Weights of a small GPT-style language model, trained from scratch on English Wikipedia.
Size: 16 layers, width 96, 3 heads of 32 (1 for keys and values), MLP 256 SwiGLU, vocabulary 4284, 2M parameters.
Architecture: RMSNorm before each block, rotary positions, biases on query, key and value, tied embeddings.
Training: a variant of Muon for these matrices, 4380 steps.
Each number is 500 + 50 x the weight over its row's rms, rounded and kept within 0 to 999. Layers, rows and columns count from 0. Numbers have three digits each. The size before them is the row's rms in percent of the matrix's.

# gate: layer 13 MLP gate, 256x96, rms 0.142, rows 200-245, columns 0-95
# up: layer 13 MLP up, 256x96, rms 0.154, rows 200-245, columns 0-95
# down: layer 13 MLP down (transposed), 256x96, rms 0.133, rows 200-245, columns 0-95
gate200 076:525583502506514453577524456467523500402499568515401564404482503534512593537506408515527552494548535469484452495397480445525479572465415456471583481492443551513455594546582510489434463570541550556481464579560366459504482486498451449528473561575449437473522579497543518496510485503467526444
up200 083:569537427522531455555475404450472541506458494519467424585507498439498543549541460408463489516461461525486530577515485427475488489491425519501392551428448418559468518472528513594484537458652564541605466526527475538463547519373526454559476439467498470391476466446491520527516477508462463491
down200 068:423486600504445521480472465416503507462523572604464508578428427445563421452443569504499511511597459506543518463532514536512547530534456439609575385469544508579524569455535429509442554468429500523433461462565508494468437531568513482463603539532455481472501542460529503498466520539444565453
gate201 103:471524458509496443428543522477525492538516508431504521481464549470523533476505356358431487446494497575416507417455492528487529515463486556655473510438439389533560461441565539550537486504457393465481492506492450375519459463587565484455498485512508535513505528505484533520522579495477422467
up201 100:476472600464537441529537519496476502482458635485496430521497468540422430488525496473511526421496447568446528534499424527495556506471561530515478490402445396604530529460435585512459421572490528419495523571489436457472418515521462419557587473487563497395529528536475546587496503566469508507
down201 108:412429577454462422469515552500525523382549452518494418478619544502498478505537482582460452500535477504486550521518548569553527383489538474541493459459503492480482540498474450501563529485439485482505469434607416594473568485399411420532503481504537484510470534566538497492512537560497580619
gate202 110:434468454560482427435479440490490543455515603551436466592520450617449528527493476513480545600464586480566431492489528443456571569519499451424517518516414570524471529503486466608557533490555491562498434508485459452575523487459501505456526572450416450400562496528418469546505512528511457555
up202 115:493403440550518454502543516516482539536556530469482530490461540454532499558496496467502546434487506492434490562518514560556437577519492586465484494504516456581498492471586566546372400506479436490473460528481587396550449532396477505471383554429539549554611507571541527492519543452412498551
down202 114:439543537519375537515544485497432542557541450453575549423428441494506522428524517433538496553534468463484528518477594498547482554443511592497502482495501503557443449476514460480568524438452501571382463509462518506478494485575535577527575531396494472530591473459529429547456418545568499619
gate203 128:561449479554602506527479541506427454411440506499517592476554512564490463512512414453487571514521448490465517413551498472487525396524553400538421402586482545535483462510549419455453506506518550506539437442421534498548568529498455550506520369578545494533541519460499558537537439502575498446
up203 107:402583481503493555484456486524479551568585583568462414408432480557455439496593460570489512477419421601447581491460499526513516482496448588484504515492524477398527488502475579503448542510557469492522559560527456464574488500552499540572420451466537450513505424529422418554487500481454557490
down203 116:527564452587489516513507498469559492484513495381536558474514536479473486506581522442534424460569416544470507544458477492568433503545455488465600438481484551539511502498542555525615574521421497428474536450517496478428452441465543523503525517463485430511378625345455488538513509490446508543
gate204 075:530583485405485479485529410462487508499558417561574562561446499387522449490624506423574498561565528454525497525489580515458520496450522469467591558488500474436581541492428411505430518512522409487516539416525547419466538608534528527549532455473515514429511522553517544438547472482504519500
up204 080:502514626489590519434554377515521552469479390459523471529499514399538536503551561503507407541558502387564515454451553528550450488531520506480586492599534519461561497453500404507484570476515420447513535502520447452547451506424505417524492552483410506486512540579536559512525462479522553537
down204 086:495469501513474516450581538386526474565444458405504583569477551462523524404579449404492484433483543525542448471538472527567497543453535509481469503591466516557513502541514467540416484490551487504514564503512420433467426639522509414565569513479526435428391568526478519460501445521545497460
gate205 122:533597486511442438483544550471590541572495473475438506517445500412500536541364506542491525546458494496488545492417586420573438447528442499497503456564560448625529509530571476484482509487528604465448501580461508456411449561466522511549540530510509470559525479462528438609445562545453537516
up205 104:462508442518499480430593513498491559592477427424588536497520555455478396543502410460545602534412604484487542465477518511571464402467580500462529515503538443504583451509525464420485475526530517518538517473468512580491445570560565523485494520563466569510480533429524611542474548586458517474
down205 114:401509496503459468551526561460282590558486474488501574485444597396555522402436488537536540530443502485484457536449496517519490511565502441487593455522456528451496430508497495480548517493404467484512513548547471495392569521470503494474520445424509441528468482520519474575514480509496414511
gate206 118:561505531477540399453590472466457458478522502453524537503478554503543457465504493479498587448532490462484410482600468584640594502505488545422499445544433497499557492477470405455503541438567516472573501521531495536603465450482483412449546428548490526557487548471512590448530547617493453489
up206 132:488399515494547531502474549551591482529567470392587473523465480495541513486437571447433600543578557471573500428510498432501466471399534560484530396483456452461513514486499536520481553587472442480522442510506470492579424484508488523507550514496488539405531509550460433568594617563447486496
down206 135:494484537488535478530418486537461439600553531464440586528516487546653474491488488505528519450462529456478362564463517501462523463491518478487516581431448466547587486541521580475487501468523378574484424507541512446559460540593497479471462476540506509460388479513474507522474651545532495481
gate207 097:446533542472538543503505557438504600571497469459526505498514481540482511563477399440545392441577462556493547437601519451558581464475442433528534490457471503408630417514484557464438556521464498586472479510514515553456530425505493484407397573561460481504467552550524447459464510502552498510
up207 095:545551577518481529524527404588504412496447503575544557544565515507442500475507484557442601573502566499481571493463490582445464508489517556413529455578544544542448591420536516469516460468530495444492521558520549463522512643426517390548550498480510451446528431432509472440462560483451519493
down207 115:593570513464426411465554536554477419499494456557491451526529509456522510507427576440529494483464616448462385444413480553456523551592508513366464540455451431512415500490525526409524525528507528484526485479609477469552424489488554518540433496448538469493525501454414589492492498488541478508
gate208 073:503426447567451495527477473542467422526582555570482491519463534604542546551525582462551362428517541539532479497517475624467525490518468510507461545559387453536600546526493476583510505479464564541534483465519522522620548596489523515445585486411501469497557440489499499428476484452482477499
up208 081:530491606532406533480549526402477538554491457482528428533548479417522524460476543471524545517515423478446532637570493508481451536555516519563545540654479463520530497474484538443425516505431547434572513476523436498547533504436539484514528442582554495396405432452476492510443483492420482478
down208 075:496511556537508532532619539413516595440549451489512442497478538536466448471453485501397554574557496478471568526489522460485511447515593533452590583524516425480485429488440468524596504568651489461455485483512440536396453469461505502543389527469466571523525452463446468557510454537492497519
gate209 072:522583497481514499490487554553558544616447450528556545416510446514524479445529512497466411556543557498445456446520388475518439474559576557508538513520399461356482446482554544467505499544483563478490453439454524543569528493525465517521519515437524536587502483518532520492450512534442594347
up209 091:542471524447473584584555579409481505492502433470479440555461503524499518548423534536614515420462524498552558565439507484565537453427377449492497494526533472511523627490443395517481504505477427541521507462481447443485467558444474425496487423568374482455477522535500509550445457495514497574
down209 088:529566498487548432433441448435455480463433517458446433480540544467475470534406491510431559518403491519496438521544574616408518482485475620356479465491510499471459466462514549481537482479474526501501488535499546500516504481461605503505439496543616513512539505464477494566553534448555357548
gate210 127:501508502525423504485467545471532535443499502505516500506482495441569407521364487471444463518510491546419436531560643610527565506438461531470531575463459547432542433600453547511461523529487492539408479534564499540593423472496514523533509490497582448528478571550508509539564567480397523560
up210 119:466499512516509599485465511505435473566494500559580507517541529499484502482491515570492582460445510494430541493564410470440443417430448490482496421456475514481498526476413577472450528434486468443493566396545500403450532574457490485510525586435526535565403472558341523558450494454491434520
down210 126:483488486460503439449481547473488440483544511593546506557491503549533551545533481461557514542508449423401481524510497520500508528503464605438473563400489410399447587476506544528525540454543575478499557584555570516570496495528602435490527516503376459520532555525396572584562504504524512574
gate211 072:476451555514483473644484522554497576500456451490537536447465550516542553448518519514523467506523541516457470518363556497485409504523468446440521420536571504509523504491531491556521499503536387533441523575508421456553441443487450479436496612672461548526505524579550502500455485457557529554
up211 075:382510531495462424471483496555623443533461561519511632480521499603418565519538494592493499571496544528470451510474434533555551516518469484394453439593488524508492526403443520448455436517462564442531512558556481486527445415571419493522536543534459459453500516453546519434512488486499511436
down211 062:540508523516503524450508456649428572467563511463480509461520480555496541536486483559408510556461500417507583530518558560459512473491512539385543464504476542518502446530464543509555514588595522520435462426480502521469477454440621479572424499489552486572573488459534505611551577487584521558
gate212 076:517471406528422447495484548447539455519459566479464589525534462507543514535522555474471504385514536503456494420569553599507516529499414486528562362465430448420491539544505477428537438456490534485474557466542502522495586518558441516521442544555547536488436412406564473484432408492531480450
up212 087:543477507502522523510442480500469576407387431462439478433556434410495597544466545506510456510458455376571487488562477561556423430400517555419454456510492509535466469409610603456548544418555477451482486475472502560493471486509523532491466580462469473497418481505479510560498533505485460485
down212 061:413461453491468458521453516448572458503512581538502493563427546505562496532492473620576552524513526515472496449498487507582590525546478424539537517501559460448584535404488501466447445409415499582571533556542540511538564431624412485473538555502481484447405493524492532469479484490428522427
gate213 123:536513472481505577527546437543544521519568532442462529573461549541565492485537518424521624526546419439467470576565567530616546443476596507420537589510425512504537586452553465511436557507520498540394469488495572541542444466536490570499504534530514465527461551436498522515522533456554413420
up213 117:557548475540448549474585457523497539491518569401587477511462413525509632528493493399486517470449520435527422475491467467526627529429459445478514576550451537519569508530546521554483542491533581522492490488503488603635456576483475587474536518543492451485497542451471527454534520418499430488
down213 121:504579574551443572475460450482465520476536529568616506537555541529479408540541561528494451463491472418411469471441482612620567517552526440488478458453570485457455482507486493472454518403491548470475560540463453514537619539495527461529527515432503405476536518462563607523499549452555521496
gate214 091:468503518502488511489541502514458502555480567429557510511493463423420479484424455537459510598459323562440495426476510493497526553470472447549473400555469528429467504487499440457454447520544566477568495605481526537452398553458512564489520403455528489493472554480534559498535505526445560371
up214 094:384577489567421488526473425561535572489544442574381473461551452526506470557595509525496522543512495398438451495476488548389511483488552460551587525530512497418477402479541547546528516563428553490519505476461500487544448459463442516452483491483527570518492538507432433538502549484499566374
down214 094:535479488557496511424552545557484395451448600512501515484518396499548458426538495471486447574602437592481473559545588467582483544460491579514498555523511560601460458528526456546424549555595512523423493539470484538503532465496521504547567570543457519523406491439554540493477523555494416548
gate215 122:500616499533538586448453446485494501491446487552530541512513436476602469536455521444526467533590524426492563647436500550491532493554636489540493430607517526542465542533433485511494419444503537511584531465562616460492576500494489524555477462555503428554436535526507484468535502492475555532
up215 109:568519524471423396503552592428511509442489504453519471567473499624591519479415444440445498471506478480552508580566470501568494469564500499483472421500418555446512498501455470519528493493496521481527482529514463482632410522585585538502570523458449480564511370537509515496506587529537440439
down215 115:544506580521516478538446579553568429444490514374475430561443487550535529458474429474496440474392445540479504394580537444453606452517506511527460486502449544498498555539494589483551480472502496549562487490397534491597498481527471497404431562490487545439493499555551460506537448501520411418
gate216 116:488526544532570502485550464430514563548526479509477504612487523524523478459545511459519454482480572527527554543424447525560543446606532510450583534523483485496578511479485516395385487519458532536472449529508447485573450490564488545590477365462485360533452481589430516525490510513471388472
up216 112:509598452498538439556587533451590639478517480497482483543465577484534515535553632520534529484517554457498449493513446526518538419592566411493567524445579548553552457545483474468433535446572542476543515430488471457599559492478404588527451504516543483485523481491484531574490479458465449494
down216 109:386583513452480522530444441434519446533607493446531564521521543485527458464489543435524525479532480502570464559469523531531524470478622419457510519550362398527502502485470514444466543483548452545453525498651428461439464446527530477427496545498453473445481525466435558502460479443479505587
gate217 093:635429445416478476536531555530497497463464405467584517617441501500476471535436492565469542434474450484497505459560483513479533502454456409569528487438453449432529539414532476465564496467455569499458449518502479425526438491453502491468586591509540557458559445549547415498494444419583474522
up217 095:387436498595546493486495557530536510474544522501475552410536537538536493514592525504524440497536505411522605527490569544465497470449402471578486541469502491586399503561465462456549462512423542405584567458482510515500593527528507491551435487486496505460493538555559523526462389609462500436
down217 100:547542478547510478531499402516533497480486503540419468550475477521509439485598484494397507436539598468440477552528518418491436451578510580548550453464441551490558517554559424585468541544544430511514486535462493424396433398533501500489375477483557523546563464466434460515479483427442553514
gate218 098:499526455517558562444483536490434547467569509567601509485417468422444444548618497530501466505403548471405546485511541497493589524594389518430498571526569564574550503457554512588547458480472512556459554550440518506502461479577508453505479484505536457476452469589424507521490523430523481427
up218 096:571558486521427506537499546514558581544614459442488483526465468493415423577638549481504479551458508449427402454507449436468530538479471547468547570532497556484520459528538478466640448515515486532463586556444520420497473481585564533483525573481528511433553517486500453551526533475550487418
down218 108:473398506541538498542506533452563432522522448423494494526485472605505455431540464569475505462423424512503506436495521455423559449515474543535480531436447484574492558488557558552462472528532466588454558553502553543526585495612578428521517581542485523516550429534461437401587569456467438526
gate219 080:453420424524446547476513476468515515481439500470430473395563479491535511413492441499478537554489459358492516519434439551375528577482499465554462464477556475489486596454399504447474482491517478438511484507423516363542498518470569472458460549475543498469427464527528556480553521454493620462
up219 093:504459533457578479446479476478526441567434557594532583618457467494376429567450495555520509484471568521517524496584564504536479459505589516486480556491483499571542408518575571471485525520461528441448588404517432599607535491482484522581505481534467489512505522431501445534558448534481469512
down219 081:633555553460544502409429410503507542504512428503479540582540519505420588544524486530452492405501501411504560491550496523444591472482522576381446462504528555442457543474526513464527515488499566447543505394515523478495490433527526590523510469491499495476612503419427520492462540429510451565
gate220 075:549476461510520438487499498526444508490426452509558525482536507585536620475470423517449471546471482450525582466580547533463509494516536476566477494496546403484534474590672514495538526535479426421560534505540473564536496401509488566525505482491628484502546470464383497492504483529396484432
up220 087:535480476497495600470483497581485502583486432498560581418462433627515536531537509429509427512501501494518475543573575449527453549493499482565496531512548393475547411615622563532481592566497425426530557522515509484539480437511417507507522524526587493472500499510472444586492508517475449459
down220 077:452506533525453457554535479524485486495507562449554400427429507561546469451554492421630455566533539521482507438459509491603565573453499482538584560457538482567624470484439528570411424490566472552495602549483424500485568514451452526447530517475509560519489513544534509431432496513517533447
gate221 117:453452510528543449469504465500407493485487519634568554527480515542498452505552460564481481516584533469518512453525475503433559549513432554381463605442500496486505486540562513517484460563370463554499541473550490521546573404426532529513470624473537482451450490533495498513558470385430484416
up221 104:525489537492558490514595480494461509493445591477524490482547476503629571503417476488421469424475585539500455394507537483496461567487526531477501508595439470396508383457541605433574469541516505543422436520479510505482495534460561531463451549497541516452511436424490584444508552473412436483
down221 105:379389512414504490470512504513526457505446530463531530585508513512424505475476527476544410531489504543523485518448435488480569505532535565508517523391414523540521577544520401534495512608564446491498467463525521519474495439523583513611447418469392521581500554408460542575506480509524578496
gate222 112:499433534468450515450527526436473594537521548417459456528575494501534578466576517514592462456491481472579595471521483500497577597488441517480500492484471544497566466575515496529427481507497458590476389572466549534535453401601509538542470570524510504583471527528482590550431534411544428499
up222 119:396609521411552537478471514562476503547629555473473470431570509519534488512482498461441482419478454501514419408591456542492428582476340474447460545483459575465537525449529529563494506532543557533476520540525577539455500503530517519534452480563537495468456501412484576524449484450553524499
down222 120:486446531478440607545542501391537480440543510574545448545504479504495507519665451497560489449502437445492445516553498546547468629525465485449418537475547572387535484448540546444603522397507493484536461471522469473508539463534495473568473494473526548440490468516554502478525443519542462395
gate223 104:531494458515534547444506536490361507439435502451493530431546431510464447448472505535496509454513540496444523607541458481466547539516550592486506515408414452369444487526497516538387509388490528470477400557502551533550475438469493444484436651523520493499477513535470559494567472498482467516
up223 099:521481507517465488480472473539432542493521547477547537508528397581568482468492435481505457445526422599473534533566519419444593539489488573562494552531442443506449471536417482548437395451543528508523489470474534558470571479570443450468396633485564476467504458449559586443562468551513562490
down223 108:529476562471442511482590491426577546474461495461473499492465465551546456566530467445473529508512540527453528551604411486401493494461409612488571555406522456443502472492578497579490482470532513476488439448556522513553394495595456562494485546513426401417501502563453592511571502534524507502
gate224 107:545474560490477536561501491498525476615443570476526473539511541483409431442496591498460581490366529373549486495575516481471462511466574472540524516570427562514481528550564388493450493525537457512556482481471478582527467458529455557407564600535533470587501470537529507562503479516453463445
up224 103:487550470518514461515539490463628494446569506389545463444485524500517520473586484428501472483486502505593445504523506534541461423569419483518496517511477595504608529482422534501555527574564494511549510517518564462471455495537391523536512409452527567387520499583474556368521548539486493425
down224 111:502497466463493440520521587557469577425565422560482499502482556481575469536506460648493430549526526500426503503436418597560507497508491454459477429542533386532476450557515476553539475482460495529440543510505552507456455514400535477538499535480496462444488587421388524601482538433541557525
gate225 076:568523448430430525439480497570497552534532523552512524590460467465494416500442509515516485507660538493508506521392457464493434518524503488581510548520524515447440534487404447559410534502456445483508456586513492501513536484582389499434444522544596538448470382495483482478592541522453468459
up225 085:643567511522438627495495518570411511508514503562497544511477414576464459508419450503508549592495505399511477541422459477475517485454538561558534502505489506514593487516508391526449476557550477518479535480451512567594521497511493539391441505441485392441466510471454451449510561480475445468
down225 071:417470543481566508532537513427562507497434579615533554460524480443435540586489473446494539435465429577456492482500415479535488482547402511634471463539559548535569550482502400548493492503423570515553445546552510497468434414521430546412503472506510527459528527533470456480457526485404498538
gate226 088:482534466427581558458443431552508539400540523583534526595437545489559437466542549499545423441493504520450503426444509583547547439516528539480515576423506543477616464453461502509454505510519518541475484460446483518565485554433522461481520500534435526386520503483596513514564519387527606541
up226 089:513458534543494548515499519538444491575430512477460541469455390519411525454512452427484512499550438493570501430546546554517552469546552508552536468552517430459501602549533493441504488455493518539599551490500506515438485459462549547479410534549573477557427480630575521531474505540423620390
down226 091:609548472560492516458490454502431522489523459446459509523599535558469494412552499466531466504449460499449471507585560545516522457500491508471424469484506617556498489584484532415497518504474548546456531472436562557422503462490529539480498586511427416497609437474500648559599499488487429563
gate227 087:507487483574394474483563532486455436509592481520437531564432461505421617516483542490479486515473537401444571445527438518616468487511488523522541539437499390467546472545515502519430484472469457498538523383505594467565519457516460536511469591482424454441463558501518476452509438558411566530
up227 082:450505501500418515452515580477425421522419514516519443517578414503497525488488482505488490429536461592450432529536519436503532469446465503407548458577588533499534497503485426490484568409508476602524489613548445501448591553511518543481487416508543408563633504473526530434497505427466480511
down227 079:494593548565494492536526493574488553435581520513593472506573504547566436561454493503524518503527555487469600453498516548386398473525594503493500488477522471539484519530452609371479425474504442502513452509542490514443487404406491400425439492478521569506460546483483446561519470485548515427
gate228 120:554445506535552525513509487430444466494424644558404518525482498429453527517404433548483448555428463563471411505583512556495526516568553499394523582484489533473465513516551541468506453530582538526485558595524593447472484515440578478504496526516537516552515426569533549485494477461597512435
up228 102:513445505471501539491457464468460511520376550562514527508507486446544423521489534450482455546455552524541435416552451510521490557594477400469480548449498459457519521559554485503518480532474611533427527511438442480528508467501547506527457545532447653460599432507509529505373468377502418524
down228 109:445586576501506465482467524424574453446468497442532447506422447569492491588529503523494508523522601500542528517565573526503501479552572488523522510472458468490526576499436456475590558361475384481542473458549451532446535471475495422540590564479567451490494599523562528515569594532500526552
gate229 095:466445476449439534501502597444526541537525494498480469571511492495549457525473428609466513491541542462601523464552542654487478384537501529511435496531438539457426431499541527423554635513477556433480497497503454568492451505612435460445488555504518458534474467452437547455453443458482504535
up229 093:529478479538515496583523464518498418510554386470503395514527501414496554416548485510465406443521439486496424527466550536417563532408513531455565576508559554464428476420490379530481493545480492485511567447508504412453470520476496494510512359453481453451571461526497500543569557492525534430
down229 097:467486487547521451400360465417467535559532499499483528458474561535541568517519445539486519456453428432501526484562536442476562345620528511515542529541549502530438514536473521542502486515543360508541552545445471551560418500482487493495507597565530520507455465444472487433451536574493469453
gate230 099:438494569481515452467431551480446570501532595548441514591526492491515449511477474490532526462462614412460548494661560508500458555477483526550492468538391471494554447551504585482462575547522530484472429574530548463469513468503430484516482469547462501540529445579404454460414543420467451490
up230 110:492488458559531478568556491515462468536440509411586483476515553529579500535499485508520432550548524489492549457514519403396528542572612494503495500528541485450427497474405461433524536417445436470481528553470507541633440515451566468539466541450549526489421596384502580469528539554474468544
down230 102:529520508523519434518498494524485547535445539479468488452516533562466491526473549512521481444410411564474505426496527371476489432446523515489649476468565455490468494404500473505431517525507589369614446544535463498394485538404482540463462476504589473565472523503557481559463524431485526564
gate231 114:478472448498474516486396542507556565507551442557511582495541512532581451558449506406473551424546454502498613532480421500481450548340501539552506470595412592510462474475478452405494480431478464564484516455463506579497513572516511528529504466490545505473517490409498495412533571524563477544
up231 105:551401476518472529534452504425548473527508490457553518480428557481487537528489524483452406562509369567492488403542529476546460411507521473590410448509525496529439526552540412420538507442481460543488497480422410505516457513551479509569487476461452397461526404550512427491523487590447416546
down231 107:508525573499522489467517431544497553482470561501578495445582414482521464606548473512509534464550620478501623511583548497506469524463533581477434512521478539512514529542520529453452522489500497548557521528537585434490625555584447435436404473598443496449432571422545541528517509532503511451
gate232 072:451518496459485505508492541492597513438474447537457488434436515598525488524460543530568480439530584530520441481436538470505527532501479438504464387543492450404474544519502546553506481546387509492410499492471432488454514482489446482463552494505515646487340412499525539524404397512512500454
up232 081:475498542419489550419574381538619529504471531545495500472566500493519443477572576514502539541520545481507412506492494548523563486532468567419481448552427515464477604551531491477480405476439524522445535558458490518560392506499450461481567425534451511567489459556513577582550535554457402531
down232 052:536558512512539536484544497621400562472520476530481497473552529510459542538487459482378470470515473486515557539505524489367420473485507563445505484500520521440464497548498588576555532578604482585498452453508470458497445452372560455537450445446532592558515500469454463505518602489590507516
gate233 085:491474544456487460566502592474470438492486422464489508570488500471480503563553481556426604521477563526578508497446447552460483568444567413514507512592550478450426497529475456548549465458438495523514538379510499493561513562540549522485552459440453368459540378499516546457584538547561436477
up233 084:537490486501488506414486454430548609462526551515518535539538501436574549617534420450567517467504470563468550504498532454457515499539497587523545477393488439455488540466582413516549432421443527530510502563523481454519498513518409404543526621592541496519504560520618486426517500501504481545
down233 088:498434539495532519549539550510472496509564421466505503503505457546541478436467499543481534487541559561458457601451453561404477616524503469529395571483569565510503394494525591472537490509529550552493550462485362411508517487570493525547574470431415468478484430476470563506606498485547444464
gate234 119:435486512481423470498456585507396387504394484602435486506566534518544354556555453562523504473458500527441452467470550471536440435494508447463426503421484517475471569570485442501591538558415524522480509525445483532473557439470557437537468502573459560452502498438452528498507551448475468470
up234 096:464476556520442464488516512433364447456478508556549412523634589418524575522519509476546567438524481440483535485498483518509505494499449575473453384519524460490513426505635520491505446519520553531503450571451569510477554509532492452499494449496423477460608535532495520566504510453630517511
down234 114:628541506555452473555474463535469395561468543558444510500464486482605525474503438489567508452462468481591406481453471533545476500550429472555498525403481526561539440501523507513548438430528456531476432543384578454533373425519496551489538508512480537484485575404508505501479492574490497423
gate235 101:466497475516428525510445515589491473504480505552495465502576489593477521517517391531431534551604487485537525524499514557515440561514559337462525565484453466491515536609444463507462469438495619608455553479512600617506469431524430547541508478504533586485483548512465513503547470503480462523
up235 098:471549383525516411484424456524494461438542545460515500584398491510566514593467500527479557517425487562415425561426523502423528494557426600492478463562486465574422539488511504512422514515494512410517445485476483442532529573449551504437410502596435475513469453462529537478557520509557438510
down235 094:527508470499538532432503449506539488423503522498555459500462544418441546521507525465447638544466513505588579468455495577461415600499529404501492508624475557444501493469558467438486422534557494484584521432520523586460571433511622429525485483519476564535522452496524452523510509534561415526
gate236 079:523557462425479494463515431520489512484454425485582499478515517481487524420559562484449556488568451496492485492537303437439495580540532449470519513548438583546529560505415532523542529451501593530530497585636543501507505503496414449484500476455485499545473471476463495593514528571473603483
up236 099:491480609515514465515521549416473567472512523557481557564487533521523530611519484503565502428504524452517544535467642513540515453451472486530470463448520440539462509484609528486420573521483427499521515489474439457486586488416583552487526374541450508438458560515515512368497445414476484448
down236 076:561583571491547497427540487419561583448515444544402471551546526494442615546467515554473482436373488462480547484510522524431516443416476532459468459488587524513454547471490493456576587495491494466464374459521441536480485436437502540531523426531550454499532509450458482465425544450571465550
gate237 074:562417465476439608523575472538433453545540508467556505485436492629541497438506508566484632420526516485460502527512450515526535498594545475536492423527555484534473546502508531569467535557530608510477503543499485468449504462514572509450468495542560505534471522525432597637518502610526558479
up237 089:545477463544353571577481465481436446554527424480557449540492476560459449495483537518446627505463512492535525463545435495519556452563575440453408551555513513587432505512451570534621492470507534548465497550511455522487524476435466488491443557595546433580503516534504563504451550560472532536
down237 084:496452493386346589546508535498479465467470457476513538563404467520487386435453533570486512538509582504538448457462445517598421525506551451542527457377504469479574590424567552496532525570542501465467496461490517457462557458481521466469500550501515436479468464418505563548459478484471559498
gate238 101:429512451414546490468476483533471413478562425471491585511554550518547464425421472501590452459537457560518455534588547501597538486446547482584450517543482537637523532511475412425460495475453473544543523526411488566478522477478513456507541493533408447482568513524518587433546463557517433563
up238 112:515524541429542483444436515546477468482569538481551542543560460460547478497499470506552454603405532487549548566532550487601459527365515462484439579570485481538527529548542442399453433463530519559561594516478533568518480559495469444595474403571525480517531490494598500520499476574451480551
down238 108:439404465505454503476537542531451479465551451515569541493453486601463468446573430526570576585505475467530446565435544455496607495405575465484509502486380466545575437494466498491484498428527464530507511428489456505484480534575531433492482434532479407443457510474588501554599452577453466519
gate239 085:534486470540597541525485502514550514557500532488435483498522451456476497472511550511442482544614465477463496490446533439526350545509557465451501572421517575446452471453531530440479505491468487444528517468576484426380522483429482539569441416427538524495490591535482562565563561572596520415
up239 080:488481566555550573491493464476433507601458518532469474456529428507528546585503524447505485474529512488458500571456543477411422516506586498473548510475410478495536514500514463465558537528492461437542620480572519471507531539348447459518453452442515522509476534444562501479585609429601434407
down239 083:472479516427488509546483585427592524483535485537494528487380519532479487517612466540514482557490415466401455540556440438573537472534523514454451453482452420553518484569493375523537532464528520531564498521486459468523503518630486561445438424552488448495511446507515570510484432475417453605
gate240 089:565559484551596387485488428518531450529439541530459553479514435477514402433574479429450565457514578518505462478463498522531501529489451516478545519439407472513455400604572497475509478492538510428467533558599529575494447447524466517558557410460422463431519552481489439542507580566538510526
up240 094:564625472492561482442553467515452488519413434466480472539484496500537585538433502463459515537517490565496444552498488551476453513566480461428602513477361411561541441498569496550457543438501474514530508572530439625489460446519525457553498432443504485493538522459470448597553465499533459602
down240 102:480514503523504474470550411473555555508483569477467501412448444511492459544580486381599480553566554448500558539537510552509463385485516499489591540528469531564555494534573540490566533377446519468435562511558588490551565491575498498499455504558477523460572468590506517422459496570468575468
gate241 106:532565483478529428430569493471529541534413498436530526510511446499570527556477547572565635396575524514467504463575523450549489465428531531572446399517560514533486438449476629461570514492491556565534565472469479437470423486468494477505490523481504485570466587501430397534502500568495521485
up241 098:523459567415465541512595452497450446511471469539546484601533515565530471407521519514513542472496554508522587548561451549486449507492432561479482459657518551543500533479533469498474506442551565389516513432441443409504476536432446437459427490475625512545562486535538493511423548561529475484
down241 101:497613518536484538586569487515512460428561552471481421567448532473518535339486525421533457498456564467605414445438578497473500594438461492516447531572448521479589509537505542470548475411532571568457449575524507469450564495528484487485564523546514472478563509549498471462466495546516490436
gate242 077:421441428470561497404506489512523469406509471471499471551454512389482509540415488512476620513518445466461507414468498552597523552544492429484530419475509546579466519499488466475432597458490528487443513513539443536419515475625501541437470517547525464458523523551487481474457373485423554431
up242 091:468513519475553490396428561510440441450466538379523499507459535545545494494529461592520547495520522463547477513457509375468427527494545502583534623397532523510361482509513546525436500455487543511549452536477524489542454573543482546529469531561480421517577579604537553434506476460519517476
down242 061:558503507479603498458528515654441460514506504432488502407493542545452565569492501507436584480442512403543537530469512415455472501474565528460559546494501522471449466583467553482510529591596522465469472416536422507474476537414565476617425468474484508494494535536510502542585574480576514510
gate243 127:433491467506508509469519407514467478492499459476458542554440526449488541546503543534458462531489581577594585535515457588539497519490638580497548470592491472632490439526414483496472451542500484601423399476502463455494442481508476533565585478512449512500515473362491548533488457535546459492
up243 105:483506550437553422467500511441507481483482503495541534534623544536524399483504490546555478548426491499488555497591516403476503448457530519526543544502435422480455441455400509543496510500518547500539571561479380520564508455433608513483515520580491459537469504492630534486593430442398517463
down243 112:548475472520508500526516596476531485573480526463538504522481478500505599570457535501510475510429525566504395566534533468364479537495505461619473553534571559417420479540580536426484425451573498470578490454526483508498505485573475452442562502458529522445496459631419431453506435464564482507
gate244 101:430503527577517501412512529520528520527551480494543502541482519565433466450427522528550469436573487488509562404573423502479543473535472483543503444534578558501501499464542503543664424428424550468517370453502580476567450526598545519489466514467516468497417487490579449520524480466538546409
up244 097:440542526501443444552506489466502462470427522464393475523519419589649601573469480509495505417481526516553521461559524554512465485521481504517490558490522473462613517489495427468446494512470478450453455444461572476472494497517472588565440513501604520539398541473510533429441478445627557454
down244 108:452525542627516503528417522500517483481519463511507476528500504524431447525365571586506530468530518549458632439400423430345491483498480510536516482497534505418432486443441470544555481543461524445443550486555550603541552522553469562488598511529499527495520470532507499486497517470432464449
gate245 075:473486555526407493574457500541546533553524481621467518553490466523514390525558567430599426543493478449487555434567484513492472502488478512565400516547503379588552483431532524477542439457434513495503481587523593502503558518524518559449512533493418509431409494431452547556518486465450448535
up245 089:498461503568475532510491451496502570508387605447561392552488482460507469464446499393508447471485524552520509550572485514495572422538457474543427549584432546467540463429476454589452436558510502484596562498516457534494542449438523375525547523444535535456468429465577508528504537558435498539
down245 052:422580463547529523515457429597444526451489437544480402481574571477536596494556481488380467475513516503536544505480539505457480453538558488441617559430544478507472486516492590573510579515596537552551448473455468487488510498414596458512467424450546572506504512474496446517459611520532496507